config.toml
n_layer = 8
d_model = 224
n_head = 7
n_kv_head = 7
head_dim = 32
d_mlp = 768
vocab_size = 2048
activation = "reglu"
norm = "rmsnorm"
norm_place = "pre"
norm_eps = 1e-05
positions = "rope"
rope_base = 10000.0
rope_fraction = 1.0
qk_norm = true
attn_scale = 0.221
bias = "none"
tie_embeddings = true
parallel_block = false
init = "trunc"
init_std_qkv = 0.0839
init_std_o = 0.021
init_std_up = 0.0839
init_std_down = 0.0113
optimizer = "cautious_adamw"
lr = 0.00166
beta1 = 0.95
beta2 = 0.98
weight_decay = 0.27
lr_head = 0.00834
grad_clip = 0.5
warmup_steps = 257
schedule = "wsd"
decay_fraction = 0.627
decay_shape = "linear"
final_lr_fraction = 0.05
batch_tokens = 32768
seq_len = 256
doc_mask = true
z_loss = 0.0001
train_tokens = 149300000
steps = 4557
dataset = "wikipedia_en"
Each number is 500 + 50 x the weight over its row's rms, rounded and kept within 0 to 999. Layers, rows and columns count from 0. Numbers have three digits each. The size before them is the row's rms in percent of the matrix's.

# layer 2 MLP down (transposed), 768x224, rms 0.0519, rows 37-78, columns 112-223
097:483415466485458469495504521482535483444521508471525514513528437575517438509503470507548615464454639546498532620497509441534452344307496490483460556506488516489557514492463420431503484404601511511508503472487447535493531525583519484463516589476494450556611462504527476495518507545535450479459538473503502438568535353465500525490492513532
103:516523412468500475453508460467480496521563540550552514463465436443592539547480533513558518539575527499538436556476544493468530525501494493467566535467515429496507458556481452567529479529538505531497535560568490531517492492548482501545496521537631510463506471527389579388527511420529554499573338549544466363435536515537477415505555508499
104:510463435517490508484488433503603489559477509446379578438460459445437461495508465474503452468533498489577468407459542441495446553465539451556557439480529558530373486556453537473481443497486572484574497512556484467527398518548471414504525576567538484501562491478487454540516521478507548425519445446564458407545441431505517491518617569344
101:543454492434553555530465507508433519512512549478418502541485552489525478451574485532519526486490466571487479490467416538482452488503467543461467577443515480581479447503542438541582439448468528528472440499551532564559472531530568538562524512517517537510575536509402560559435433492460506477562491443445430457579541537522511487462567524393
099:436543502465528539502533546545429541537466551427492458385523530508517478442475514522515483517519335439480560485475573457508470599464532506521436465496531507423358503526447554528614436557509557567480450592465553534510443496435534432508473502467531526416527466526579460528458359636426510532465491492541568554436431447554557553498490446546
101:502478497488361499452450489503507586508499595515472597603499538502503474462479512529509463541635440516491422490446487534463424511438538468567443536537511552521540478444487525508501491553608545557552542507552475437532561480499509488465512439448536586516526422454473456558510491535483555429381482457451604414415437494415413504552491543586
099:504467493586499436434522512446536498420494506540565456433398482470591515429597504423410442460526515472601522431523469560522460452503533484497444482512443476440500507525479575584512415452546491593504426478508502520484521478605457490518513549567510506420497545533464440489512418501538526528543428463513455524525488466522458466558456474528
097:518531552463508475493551492494511522466530579540482490395498537462557523573518441530503510455498479527543571489490510440424510525506501508461459491616367549488451480487525481436552504475520483553485486501478547467554540477485474446384502462621456512477389522520447529451512538420428502447453466504456560413497574461545502504573563404415
098:508531514506497510646447422486577586508526455523508541507524525536496468515554493496460482478416446466504559528521500427542420516426524454504383382519507478551475519587401501499539456448549450498416449559456486444459471431494531588467479475511527456578483498431488481478529550478500561517569482443534460520538452490493539468391554529526
099:440420507467366503509469507525499482568502445539501517497559545430523574478482463479470569538477565421514523564552513582542599539469548515459575480442496483485425484489450556487458476587465507497576377526468472481428602453490500533433500576449575500495497531492455519575527560477504480456463531544468512466402452524488493527413550581568
102:407488397467444443485473543506565440445527499436463464444521461477600450436531533435511491481508503539566467530436468461506465524541514584511538526516443449472508499583560388567461484527492480566539485559530511452558467500496563543561574423469461416472455502504560532586540437513491480470485543535489506484510575486480552466462496498491
096:424497495517450495523443444518535555501520588547366516494473476444468555432577537457443466490440489489508486384516529511549481564500465502452518575634517451507485494473477436514498453436481465574520587448556550570500564460441447583517469486561552535501499431546423539504463475342485454478530591516584493570485456470527456466454455485439
106:483580453520541527468574554450512485379591532489435497548481463478475553483540566497539585528417534512521539448522483420488485588480483507540482469601450455584422542503471515485439417551492617492410488456449533480534525485502461499490541589584543572447471581600586506472436493481415455483466488507506421458367503528521440470539537580630
093:449487430562551435494573442392551508525362590478469576424569492520494469480474512574529472494468504467468512557502540511460522490455448529503502503432516478531586411499489430579549626616527517471483413469484518520508540548492511571526578531439490530486491493536461536482497510543564542502508601476586588485545562421523587452445431472539
104:630558479471590485576517410512495428445496547472518534372429540514500546550464604421436474546528481488556470450460473414548484566476487545542498490608509435479509566440422467468477479439520496471550524506525484517544391511473500455618503496516468441419394524546522485449491459554476511517636462586530442452571508461565475489497604516556
108:456474513570508642530409588537412475551506584480534493464572542468513554463531468481495501463554504508499551556523465567562508478484560528588498488481618518485449485532452513497519536449494533442413453545471513502516513504463528483511484498439479438559561533549560502514433458542548523513598465510561527425461504398502534521491481558569
098:483514540525527560482524526509434504429538512475562481515492516498426491513557468512533565474540491488512462446452453377515610595527448498479479529493542440507518499446500496481553456500510476576485501535462539517432402530404467478502460566565550419542518456507656523438450509483560451572508486517408578511523492527568494447478581519496
103:504506483515497458566471389482547563487522478554512523498535471466538527543531459478420468486547515604547485436483511568451543549560493546537483593559505425609451500488467491507423532443459552542528473458592498607616453415488616500528555552548447593506437542500597390482510524489543532609497590459508431584547545472614451377510395492526
099:448500554577477533470431450407521497504418521522485551426500518502468498480419466522501537440529553477572534454508598489478548503453528550563530525466535500513513530486540442567567542470550430516546522508496416462502497513528524502574654589531429492486519500540471529506616507489564564565549533529500407387469586477508551468538469486474
093:494527503416473466539526564411444466525530592506528579496514571510446456470485491477523549503604495512529475391556458525483470535440581458506428572492574490450537527456516504516568550452478534510475553473476483573435436508480520421461558536419531475469536465549541501534534452501645522521520471543498518441459459521550515407395527518510
104:486478406485560492492460503420547499482584457568547400542459508495550423441511507548470537550482468530517521497580498594437401523517488489469444518550542469563562522476466572543510500539482475466521537471591471516514495572408625504437513531499494431455453436478536537468454479466525555510546478528555510521523528575500434403467562492494
113:398553522471562421609430499536444563410458479568515555474486526489434512443504466514436477507499461492568483505486503508594485504498528544495546578525479485481470444497609507574461507529506498494477499529480463522485501440472456451572456448528519500478554519571431471547470516398491472532481426577562490512413523554487552602404607510523
108:495520392569532479487538483428463489559499522520541474474550510477529530472460466433432433506466530554509534533542482503580488492490497433534521443514474446557585513538493511491525481490488436446452554437550470597575429442529515483483505506488461542500509484486475575468420503535471549579444484550386520448447474544489417569564424491519
103:437499480539503549568458429474553426507562475496518520569467597539531486516486483510439494520506520479531478461514556429498518390408479539469411572566430583531506406481507500469493565530525537432514497427676486440508477567567482516539505531462418516480543449454471487460494574503490428563401594502577478426489453471490502423405485446484
094:572511465355638520473517508524550514531485508502474461473486456552550480486535417551509529559461423500505498555505530511517525459465427603395420502487564548543519500459551466527488535504412543494461536517501483505511392493544459552514464609515534453605444433517509514511575466417515464457594560443445508505469515547600462498533492470541
103:605580510428611604492481570444482450442471385542418490495527521517485494512489473539524553492534459489544564426509474552488472519549495547537381532430452471535608477494553548540473520468469492552526522503553551571508434449480479514560514525541505489526482524478496634470643474469494537505476444505464435448517569558490566529555512451505
098:551478582505501529485456460437538495495509463541480552603461589601518554510447550515474500545559555368447463516533445541486519574458458563394466561531458599543482471461549558409484470530474455556432488486508450417520516504487501494476595704466445407488489519465522575496579581529471464568575617457499510563489531427617516530463471491491
101:443445585476544545510485480401538518463477501588589496392470506396436557520519542544529422524530547454467513555518486472473524488494458443515491498573529429498480494441547563521507522460462509445492447502480575547508528466506512490450514570402573456502555475494404561502534552437408490408450507520446500515518482417475456535491598594563
095:541470460506577539509472498533520504398409520372451475518443518435572425538539559516462522440472409521510431467444449423517489515488436479540424530541490490500495549532478402463452545471473465546538503519472492498504489406568531513446553518489534531457531435541524477513524454487468473511628485494542383468510540388440463522517518593530
094:502462468500546546522533541430435534457456527470494499482511482568546498548635458583556531438515435515510528541512442434404525481440466591529444542515493524576494453411476427505544524573475484485495375481541560477498540476521556494422424478455510543552493424463468458517417507555501518545499521435508478502476527499517531472479441484569
103:385445555557441436491533463556444411405483521430486508631504499510485513541594430521467469504464472515495578470492452394523505475386481433512500479467506556454503456561517501457584551447551470533494479395482523501455495525513436481416520464515473444573549467503531497490467487542582450462558499450480626523572467457517482436481458431436
103:489444471554534510409510539497438433539527467415481522504503501517417503564502433485443560489519543489514571530597480405516373537591552431490499355510495541505506577454518468505505492423502388514389459520417424482433419432524419529426510467505441557477477552488482510498537458523452562492478464477430470570557494566557506454473500533417
094:540584549596458512463491456572549410460434554467487506407468497449547491569515539499510499549522510465484594497605495482550528581591545506554516550488450511578518474598478540410579483540517543452520525453488508527527519396528586449368505543504530390491448537540523595532568525515493483463441374526469473486539385451539559451562514454507
104:409560475519470548505487469464525440496503554564489557478544525554591471519522527464502440488533497632525469458476538501475481428551607437515548472529481582499454512574440449541558504538523505486447588459543480463542545629443592550516451474570510457479374570511403459473475446524511429494530466639426486548526524417541617466451604453507
097:501519580500597500526510488504573539427573520502451511524438451453431540532547538529497464577462470523511466506533466516582532522480541519519515511503520487535417437486421418501496386453397563523454508576503532409451529529512466487511497499498583570457487504479580530520501503517462505533525558531431537543581530539527339516497477513507
098:599443495436467454465443487436585530446493529525472485540620476514577501512526539489531486460619576518580525522521505453526497485513524500452575538488504523500473541452591436547483583442462476494377531529477468514521530582461572434411413437458533544499585581464619508446554489424490436501435549558347490476569585529425524527518574421481
104:402554411524564490410549472572519569522547517518546470492517435569569577548482465481633380499529515450486550465456450453484474454529496489441498531617544559422532510522525527506501469461480513519482470401632503501505592420513525456510458536489501445396546511492493441457471527501460484452487508445467481532525433498517490516561414495561
103:514605598532479520501459534500429504532434513498478429520550470460508489620529502517477487485554527447477542517462558510498505620547469541550615480500470415515453505619511451488517547557508463497377424423541550501547547560519508468509438443543506450462559453472427552519506463495452472403561530466536499539528383477504426495574459557488
097:476445464560592468499463438461450417555476441555458497422480455462433512582486433580492413538507547431434531606503474534507450472522500517470498493517433502465478421447443502392436541583544606569465446488503549527418469546441464495514485541492470434436582478521575506489528523484457478555457580534550494564411507451493570497497499519435
096:477438471481500501493606509458464572493478550514524495483492535446422533507479528503462525502545411508560458584484461509488505457542536484426552557506408564475433561491570551651519462411501476459413483509521490478427457545532457471489485510557492486489534461459461500518460415407449550457473534583576514535492572547497524481534488478499
103:501481469565410521533546516476533466481475485493545552425478492457568423574485520494551582439521594416469458498478502501514486526435554595526521459502567470488484549620458493544523479547559532517517426598492495460523627553485476488597555454435448538466465542591554459503481471504518565549420497559511371596569508408513434515509528458531
102:477454490499496467606433515508510545507593436507547484474469551481617425417525517466417488505498411607445454441407520490449485538524546489463552570549517537551501508476474485454450489522598545513512439476504619524532491431541512543563446478521545564544379467380520508436480558414541458503588503499551588608589524493474465558491471474463
# layer 2 MLP gate, 768x224, rms 0.063, rows 38-79, columns 112-223
104:516375520459567392500555535552546530474513553495584541471455510483511498456555518504532493530568550442512466573597488501495438513494419412473483524493531523535517573450551489510426518574461495519463420531511481464576414502460480460595482496461508583563389458465441492491519481583491513502591567431483511484502527465550553568557512414461
100:475415465469582553435465405447447396520507417517447494504540492572502478488548402380447540533465498534497480560404442477540534480494524430448503516522511531539488476484501521524519484512461511478521515497460399473520531535448515515551452488491463522451495490527486524575448513466570522482522450439463534438564497570550512542477485502496
101:544515481496485482458525480490474517540527578499542618534628421436436494483451386500460525463440437559432464554435516477432450460438549538415507537470426529581535516585458524432342520452474550471541494503542521482494526437490472476506544534482473501486539467519492436567413650491481528485466511484599552493470537484532473512513543448617
101:449510494474549470443537514464529495503496489523494510500509496474523569408524449434493564539486457489546501495413451486528458551410470484464473534506552442473573474621596433483409488438579538485450429517467518455411505537567508471643461426539495579530430500495385596484503548546563598445480487446457469478513528620491480467481464483437
099:457537449453508455489503498583552523436607485616547543408461527532519535409557492439477495509505438551438473531508462435428536545467507474518459476500522462495647514485398480559473553476674457545472527524475480394504464430489488599563461343499451518566529519501476572562482490552433540485512388535554463573512449492553485467444534545463
102:479468478402457458600459529578500688595617428602436506541519450559456522550488443463493517512502463605528559578406577475533521498474519483478336469534551482487505527479527438470583468499450464503440512507505445483534426460582509591567460601510573556488475596476444523586517575504523572464508553475540464483505487511478401549580514476521
099:478364503428550474487495521578464464573536441545498531570571525468499522489541502518457459424496622528410521536431500585528510506428481463606481487518555543539525486456381453498403548452564398537532550438479448498472547511513502539549431518487460528503448465473504446629474493560473491418482540487459477593514436502506500478579448532497
100:427479505408496460489529524596469608450472481505516551460494531521407542506580415486607502452461430580469553617468453500484466489467437534434480482565475425592571582435522506517545585513581524488460454594508490573470536430447524460556480560458484500438494473463621504496514474454555487523502496473527481434543485563504445432507482499502
096:488457485451428450401395493457457530413489422516479536581547465417518456456530438541444582452423523587498411506449521551474606529526462486488504472477439422486411512553520522524498441532584500567477524595378523470446641437461507467469529435493527447525445511451511497566454489505558488507445427511419545465459487564531436506508571537481
102:534490535433547517492518450531529565573505438431573462545507456511488511505501497517425667496497467561383536567489486420476518485515516424431477437514473506472520491458534416402532504434543456593460491532551498439472525499451486499488498527600614619529606542546457484486504552428545513573495463516485626444515474572485383632535488448553
095:498530418512452537433417490500526496464561591517509459373508534477500486455562405483493448537533449485495467548479498560466446460421530483474446526556528448422448424531445465520512410488525481541445518450470568544405609500504490541467552558588571529483499553544546519520495582474493465522539467524417453477542459463498539547504489473441
105:524445507468542493559514461504584468654537451571505408542501575435512610477588500491518513392467527466451536610507514435522463467397465403576496424536527510501505539385497521544470461450506490549527523477399498558451506641500489489545535542496541545564505487490467405563456461484537549514485509531451568547489550566462349519457602502560
091:531539385553480490414458476462517468351403475494542565520539511562427500548539481505464493492614445631463473524541482526434485488462609525496525505523571550344504542543438491533508480556491511567594548581445506420438602501517468492504467512521507548568454495489526548387517514545446408475458435480513448429509478494553540518507528514411
104:472542507447423469453505491558532504519572611545540565423535559465535455401485506436500511540522523478510471523393518594487438458546517529482512546482476457472556464471534469514509603561515460475546477563505501457546500417520446429577527530547539452584499492624427525481485446505496514567565518536499462501538453379565562545487547557656
105:463521525433495470522562539487506570499573548537586514540450515549435541431489475618509445513475469487587471557542492525470383474445490460466491512558531424551522462527544403434525488475519500393406506586423480499460440588587474474445547533621538533569571422513481476565498575557576513542495462576500437465460491513482503542495482452489
100:381547484494528471517482498544565650529610533543543513558484423571564540478481439478459542492385500640548422469527508485495505580475504468537416515533519527479611521533534495489480452402510489440454479567587553467436512546547457510450517613506475512556426453587456567563436573536556543503424492537460546411498501580534461472526492476463
104:490529538466413473492475529499465490489597479524572372537554565514498469453504511541582551500496400579570537528455508435462429507495529512567517464514445534607508546510391465457539420517475449551571499499488511549472432470464530476479560544528482466501540477481501527586378525505477497489507551487546395556496484501460446483504520432565
100:520432479469453521539517486495418583474518469545493457590474473541545464440600469456534519442501537577425448553464443481483463538401471601455503481474613468461486472474521426485483609451609376519491584540475498505438499518475398491489587477457545499516399506573480569561473546410485490384567516496510518480504484526530492492508406414468
093:436528528458483549452529479463512504430544455526462556440429433523496512503490533460550513431439488479461519490527460449435504460404490504456505539514541500401511489437400458582487527432566496495440474567356518486395459506558512520446559396500542538564468534470470470556456619542474505508506521430465522430513576480461389486451476419446
106:384562545457498527586600564549566437489500503467499541495485440525522437477418498452488565520536496531469518522466560513499468543440467527478513454518471454528573434602448478535502615568594545463573519562423493531524438528511559485586524508419516530540478474480508580497511484481447519537442593437536480470397506488476409516576602499494
107:542435462404456448497593538581502563573560464467497492429464569458446536471599454502442417474451532448548499458469474493373438452543492472590495629552459522477412531495607532535502520506638561354477562539499519446529539535585477478475552496432506495471518420501441474529425487537539515542528542516549520448551470477560516495584506469542
107:465518460466445449551508575567574453568471484604514444477478404574409555420480508503562559440500486543594496485512420570560535465447450505490417537495501346507520553528485406495533488585580542423470466396538470483478472434485488590426488495613548493559473472558579412525518475477467579554515571461547511446513497423479576554468506381591
100:525508430470526352592524479422457555478525432564448445561508480520476648553436495440404511529496472546487524482589477454464464494560477526540540491462486580540504482550477423548446413461583486519507459508509505396534629452545514467503370460513401544481572436479531561611474528480493520470539528510441437481495466608570484548555486570556
107:468484553462472453472494590455526521576509473573556571507440548545498518492536415500495556457507504454408519485491548449508495504466460510580401599552532496533411482550454449451448576452575498479471463505345503474520599457468512588443562464587488553446513483507536500544456551503509505474533492505484452527537445559455456434510498449506
101:504531514552446446576483420520467520538528473460528450423529546468375520401438524534472442537491534465437363436542480557548507539396554584471525570478442562446424467574555479517454471535541542409524490504438420420520530487417448432545464531515483533486453406597483480558449548542418471464509533484540503537516521548550546536497525499443
098:391491564501546522536450486455527432539518421524554503502559405526484643475504449510578502467541516484569580506515424432515498525515473569449435538494523517534569508609574486509375604422557515509496460551437489533601403437470472588531549564487473500525497492508498441475393504421554369519512522469449446524468460503603495484593489439456
100:490541472519445470493519484563492548475572464525441493554533540508544608507463558496547423472518507568490537466523520434520486436484578531382554570578552575451498472519536492604422473543506530528431472596502513484470452448593528593500465501512438507494508571622558507463411506553448622552414500494523529426488410584514473530503572488472
098:561520483438466496512529452502461431531464505514516481527533465513440527568528436437582528509507553470459580509493526445474425575498578538377474438496565529513499490487558505426554544513513585441438420571495559497519551472573491590529539496428467514515437521442459557380488468482523472423474596483490528517491508583445584473483501438542
102:491471550487537481510537562580588487539439448531450543541457511423464586487517494402517458549474477624423629600459468557520477619414413587505526555452530427517571508495573452537543592462498549462473470535474551508473532543466581509412366491557479582489456444599534515560480493474544419427531543474492609534464535587487439415511515584508
103:505466467384463491452605495482432583525453517491499464512491554566455491507581458487490459511529501618523437550503535506478493493421462507513552463486505498529477483562487418562462534476485531591520459537522517431398572560509419469509407575542550579370484456587428478568517519539484421510604554444510589454409588545502474458496541506437
101:440469509434571561538432469419555706428544492551510499478535525562536472460436492434493543534565573548528427471450518462502577473493496502512477470531543606532444549582521405522446475492558596445496549513508422439572477495463555573533418560439562458491446405417503435478509433449584516480462496489476483496451459472466422590570590510522
092:523521551571555468555520417446507455467463465450431519468465540541359488419536462454545489470521430578458492552523555517567482450497480459520576509480595453478479532464460560472654565444442521589533466520419435491515538515503537458564578424454500590537484505487437528526508566383483492517485563564543472428449529502557461514532444469483
105:474525455534399512534415497456477496456503513524522438528517579452504525537629543489646558490433536504500560461546525464531490517502505535483460500537487519485437525449449509595510624504545513524524364575444497489512503472489504461507522509472514547482452446525405562504388431534477575381504492411516555528512520539544469595557446493433
097:463521509497572513515516527516597517472576559568530445473501450424574495521488530528536436417530361513428442506499547531546561550462399447493545586572540368487357436489519447483531522534466465605520519518508499576491528524427433543559551534433486467479545495469423498526546523536426462612518439438378543512496554543504438526503521470516
102:487548444457568474397410544574466456495442540472528489490522451525516537554486550473536488586490422532385506555483432530372439475555456546480497556476522526421512540539519532534584546477508538495458568562438592475462474461535532525437447485429460532501422490569467450466457520526535467462535463420404608496500509464452507523511590494569
103:549529470494469447485562490561477512546526495504511507505541556533504488512524467531480511465496472466470441526490474464441482498484554474523392539418527473536519491538550425543547456528544573503500367464460592433410551461545486489509432492512484537548504468515480433521550541479501486389539535397563555527588430539499463418496499539375
104:465420489434439499444543584552486528433501567558487613517462505513571506535421496504437436476524527539472538531569532459494436488459436527433507569570477525517538481490469514527404506501557617537528418493482497513547543448542522494543379575468564491489527459585552510560494460521484416480462411405529446509460466471483505548439526429475
098:501435417471519530508557494647527549447449440468432564447481490555422525492484470449559461566555462527521588506484456475453504511439546570454547562431513457567546515521498504569447502447478557465503481559440471541521461427459537531482541572523437477526520526579557484456433484457498456473437518372450483508535456502541572489557556407514
099:427547504463526515521477497538567376444423537515359445503509456481474529416502543410550529553465522514472599475441432418441459446460512549530399516544467583478565496615473494552549448579539480555535496500380535451535520568510586564447540501614512464522558553457584496442467487456433488421445493439506515502469490384465533445498547534435
101:531475490452555356520478561520559474562514536613580467495507481506501463518517584500520604520546451496505472582476506468523463448430524525491466540461588564629598574562467494507494477478590562464362514542447477444533505489502538579493430505490575466440472504555379417521527520506546529473527523525497515564458554399470528495495483562430
103:400505430485517544563461535522496514522524560573485534429524387548487504470530467553500445604508610536594488542533491619507373492386472636489432567543453475459497487501502520474528487501467632484509502427459473472447486521463528451515505461490480514520497409458484477465430577528545462417556532457538485437594474497510552424485540534521
100:544608469450526519507389535572466540502641515473483467513586485421542437529467497493504430429527604491488481450434492486547467442414457450440462542461457509581476462555432506536571457538570508524539549503409588508537465508516522422521541555555481500510494463572587460550473525588430502491514421564575510530531469413433520489539474444531
# layer 2 MLP up, 768x224, rms 0.0615, rows 38-78, columns 112-223
101:538560487545527540523483518531478553581509369527549567577548568455631525528506467451578507473343503487447580448488495509613452494475567464444432438549538520460482494425524462523541409503540625504506499516498493450563508471527488633518456438457503510512482460498503559551483475508507525501531503534520438495470442422421502525596449503488
101:557504524469617507415494509537483489516491431377522472424549545458443580498513494556590456562470492506446505435583507471477531492373468546417530458416454522519448476492468421409566435441553513530443568457435513517492527544474468455480520477502523467467557570514519508420577445534504534535587478511451451429574514592584499504436479462491
103:478482501501526407590567499495507504483465508463580513491544435433424411517511521481475460505545498469493459515560462465537481453445543535431440500524498496432482479441509481522592481465540508441540565506498562466595488397604523510505568419501547457480498537473546535481515470478512479455459620446505539485506566576519489450443494491537
098:442466502537504443488446502562526491461523478510499448489544455522555468417465530657490575497592514457425504394534498414444547489494461561556490562552588509537516459507436489535581415412505562507512447529524468448432540531498539531473588584537540531416459443472503488407620436472551480536524554610517484467509500460542427474570507501496
103:472454498420508512461507507472451447504448580473485449474447367445454479454454437479481563390458523551432519471560614441462531521564415504485505479530486536552430528485552525428479456551428455468482456527485480526441517556495551514447590439470405539483404541495437492425438542446449407575471551462416571467435526524488522496525457336429
105:385500538501552501449442498452510484515495536450483549530503516522507618489410432532516457464435566480555517475512470494563511427475467566460469495506462515458510420451491556475502516572397479536486489509533480505438495498444522447571536498470553416480504482522574511429575476508462518482504422420457520485430441514460530428479521514405
098:517438509489479491467436607415467569446471454454447507599583611550436369464519471403513490464542436471539503450458516480423500474446616467515472528545461516516514534472494516407494477518554372568544509482483476470567505591482479526467540597475504466585556431475516502552442552584523546590564553532481365524505553467622512465502522422484
099:547493559553498565529477517501519526399481492477531551467518524488495531533451561582447494532531546466467588526474490514655547539482611532417467607496529602524399409441480508519438572495387426525501555532400526565449552466565479503456456437566540449517503546568562596564479496442492408481464539541428480535482498537523576537447557539454
098:501654440494422543491481481573533492496470439491463522489459498464427469483475412514528530537510447457558505492465567409436474415489572550468462526503526506547486600500557464516445403479491501535568404519486552477521602456501514454546459485555497469428582515547465442489519433466540569518435403534541519519540531445463543554461473520504
100:622572426505371530503487478540539450598546579485470411551475601535407549523490506590483462488493517374441525534513575467458532491511501493544470478441516495530457569526512538557582486545540593407456469500505468542481521490564472532477387560552495482527504466456577441459496545469529588449515465456552494421558479520475545471430546599440
093:560530493516492536496437546528577451609486473585578521518487512489625418448424553527454533525449498512504495475460432471461556522481564535489500489497442505415460499544511499548427539515434658397442525551535473482497520404569516480550554440481477466381545521526546523538402519515567528529510408561536574407543535552440525530505506499513
107:463476450444472594606473510503414497444453508486560545609462421484543538468484510434508520487545523546442593482458481511425501512498554501417471502515501561379431476552518537463541591434493438526471447477492523438478483429472566546434474555512497586467501541506506574484448557485509473481612531520619578442456455454478436487455493502489
091:502500517530550516511471533457436548563518497527575437448432532555518463509515492523507475458454618420570550474528487529516548427523466502503500480508496434552449517475552554437497557504443499534478443418470485514523400466538450457465393506602455549519488536478478505533517450415433535549482434527466491556426544609497547508445499466474
100:477507537587540425508450469442427530553511488583447535484493513412494516474528500547628474548528550501538568461613587503488430528491584443453442495452528541467482498491428550542505451501543451484494454485523546443515556477483560479448493484463475538546544442571482540497616490489457454543518483546522559454512456416514515468470448383492
106:472565486491479552407492517496553472504467465464538441428444430443491453498502542394450516495560456455443412509418457615493536567457498583466478511506428391484452486617508433461463525441563528503489530484469452510455536482388529475482467455566539461476516506464526349543546537403437591539518443526434561485489560470448483445531470520445
096:457488514405475483503615471470556468531503534591538590505617458521490522504549496570503585557540566419498438535457512424568506444498494469490518488575523495569518569467517521532488485483466584482508529534534544546496480502509535403520558531549526460506486532537383428476507455489457491389523526501523465474568509457419542568525467523491
101:471466506466483513528500427520503524519440483388421558462439500549514565512495601516517498503488573477473472561481501496486428605509432492461504501427507521458524570475417543512439505533422422483459439400496507488527538536522460423410456515486536515574512499434459537486506497506462466488464476396479585414403555473396530627505605563505
099:548548449537543532539461506604577650485447493518523500559532471543555579508507499445518472464480555551518566531510566483503525510392585551511571515462572478467450529536494470491480516538488506473387568404524526451515546492475497557483401519452466584511495533549502381481554588579545484512470438491491544490626479483530527532610525595522
095:449460463494489507530493479484529423482574466480534567508520549513469489525477496563484577504411511429542507460571503396579506573553455418460502459547554536531554489495414458455466530443505531520380399529461537467468406547575487532542629562464501539475481483478432513498496477632512528558576431541511612495478431475539469562515527452481
104:526550503458520499479471604397631581541523519518453381366551527421413523499506510514456627375504488511572495473516588441441525587535564533504472455435464508367491512442573491488514464562461448529484568445427539486522478526546448443538496472477446546536449575558463511396526532483444504502565576537487479514443508506496450464547547430448
113:459487504503398557512497511586496416497533481514578463493538538461514551515440473410465522391436436526438481519465472446524432434486652558458532472492539534370584572539487427530451479542677451499468347480544471532426514573424408540475482447439535528454575489559492467438457575466486485437493479532482509486496504462509433459451509441506
106:532542536522421488477514591605569486495477533512449506362526443509452449382483535483618494538503480552513498506447494394502442496497451389383476548514476445459512375457529501522520446553554507525473416468450475436488501537447608561514607503490465475512511485538413424453410448622474531493506479443558544530540491448469612476512431480483
097:505484459472453466466461578461468507580480492428478562511542430485506505455554522386509359507538594509490500489458541564497473571530514480502484413439504536560512543585578599494425507496487411551416437492484439512535447484437545543427462597515500544535551473555520499477418522588524437557601467509431571501612403496510487448451446490435
108:541553443513505415500502433471418419525453537531507461446535451403547505428457527546421455492424473440562443482624494506537524409550455477529509439399454466555542488465439502502466416626424487564576511511557556428493465512491457494547543484470483550586481450574503512544539427607429501522495580514540622484486518517530533571433482614531
103:519441519560573498510480459451484479504533436515541560460461555529453515498485520464570437554408572486435431549525408483578530544499553497511578490495531494495409450476567429444572479571594418477424558545457533481466631468429503486385549508479486498548525510521515539494463468548524554628496480530556566534502460486531462470487559413503
098:463499523430535516370535452457528488438557562497502522525480584423479484474479518439486574529515451573532474528475467468517532658444559498487556438378538561480547461530517513538443469521470568524450525469544476491515485492484461485496556579590653563479508533535471607549499564488501456458482456503486554487573514518538504556554482526478
098:468461484455500435521503479507559562462480552391477487476384468505492536517438589418516530538510447489524542501497460446477531497527442474521500532488514483535464399578470496525518502510463492435497558387481504487591392486428592508538503522511381534513452500471537562540392501460527490571491608462503539398463484480610532442486492525526
094:470416562408491451408498528387553534473482453596495484458446525528535465492524511524473469489485465576504531503520372574525507464510545412513546546522451490474558431511546544523490466529445443502463474524426507563460553522325555495468504507508480502506411481579438535506408532567439519492469526595430448522528478494546509515446475460486
104:486537544546398506436510424546502381443477453554410541473533580533457519513523491430448500443339441586554471446571527482649543528518552429417463432505521480574534521472562420512512429435542495612543528489459474512555447568454487430527509482444540474443516549483478495490473533523475410541513481536517531470486507494517427483513563432460
103:545517468550489435673541502465500631527471591535547485504467502575473480456454500554484581580506511540509521423517532501454413496414518495485496464549501464570414543526446547515482445449455636457528545506531463438509539531502554548529503534530527554512542435600497565495472509423574432492559634477559502507414507513529548435447505518473
103:518444464478447484502436493423492478489582479594546463485448523520475458486479453441435508490507535493527585455431547507405510482481619510545564495525464530556539474548492573542438499479538494504521536480497514569503553421447611422439523546486526455579547525498522579546456529531501466445509611420488489426539550492476445482425555427602
088:513522476497495522483516531467524508542464527471492407523534532512399548445500583396490490465500510514491381469402500499489611416482507459460381517539528493450477621508460444570542421473493506548438518470538610501540477529481527466522479420479470520515491506453480530544492487482526483517500437487591474442480549516537421474595528425466
102:569490526485454445458468520479512447526563447439456580414514484490563520423523539484538506468553566477431541494495465508415466568469434460431563531553521559617582428402495435484432533439520509542509481431582538574494573538564423526422459582550535450466470357406429570522449452565549616507411469488548491460493491539518432401456514452493
095:516473563521500459456449500601560406557492553460482553495503440499470452497511507448453565507446516468459525574374460534439506548532436452454524592485484516523577511532483547502428544444511547514473452469563526494507459532437571540518572464565551515451508566514390622516564582460471464549480514461550495427491534458503544586547433543456
097:523523549574527494495516573521551446565514558480531444468514485517601479498441561485415519615440486484492522540437603444499581482537509474493498530607549548566414525477611533488463438493540560554551541493482560519452487441527472475589505503458444551562466477597442479515599480537580523408533478540581532548546519528460500503562525587499
101:578474484445380500465479410524517534500537572447506443613497458427451458435465524494448439441418465551583391424477458551409468469478453363437541524490604513561437407482464505567498527569465466480531407527491535505498529571522431508463554458419537458560459487587478537433565520536412456471493535596526468406465564542565550495445494468573
100:546562447490498452510506421552536463505519408483476592387504561486486554513518514498477486515416539483490561520532417430532524430473596444540504517443504482512540581584508519579531473459472520510448514532494437562560534562504452517515473549475501531394459450483520517480421532520480549652454429554458612488487476470602521441526590468473
099:521492476554458487488449509538401538547451488474608515599546510545602546501427510479564550549441494472541435472433460535536511486618512449494454532485524545532531552533540482502411498473460479375522494576468524490475563428465493537501515504457512479519593397466505427515454585486519565519471531474514482391614426427504433524472458489464
095:490410429485498572536457469446425496510520416504524448532542507495521503514561472368462542518565594534530563530408510488474464542453575511501491485450506513573579591493470444475461529522484604454552560511509485530542544538548495483548550509548539514589494567491475471540466507469525575436499445528506623575526565479392568526533534461478
100:564447497437580531466580478455479583467549441397499525569500623455555548523516533475379493484488477529494501468505518498555420549414543392506495463447566504518412581444480474508454473451472531621531491479473582539484493418396449530526439500437521461468497462534516453567414581440480573441507526519426483469501474562459459443491496531434
099:585506600558587535438579408480442437507462593493540456495457569507442544523485412511462532470637473494484497442518450501579486566509415471443495504578508555465535506450464501487487516494465523442422523544449503501486508412480479552524452472540479488460532564573573500480567554455503487451520464596454443522427508366445516457502414505499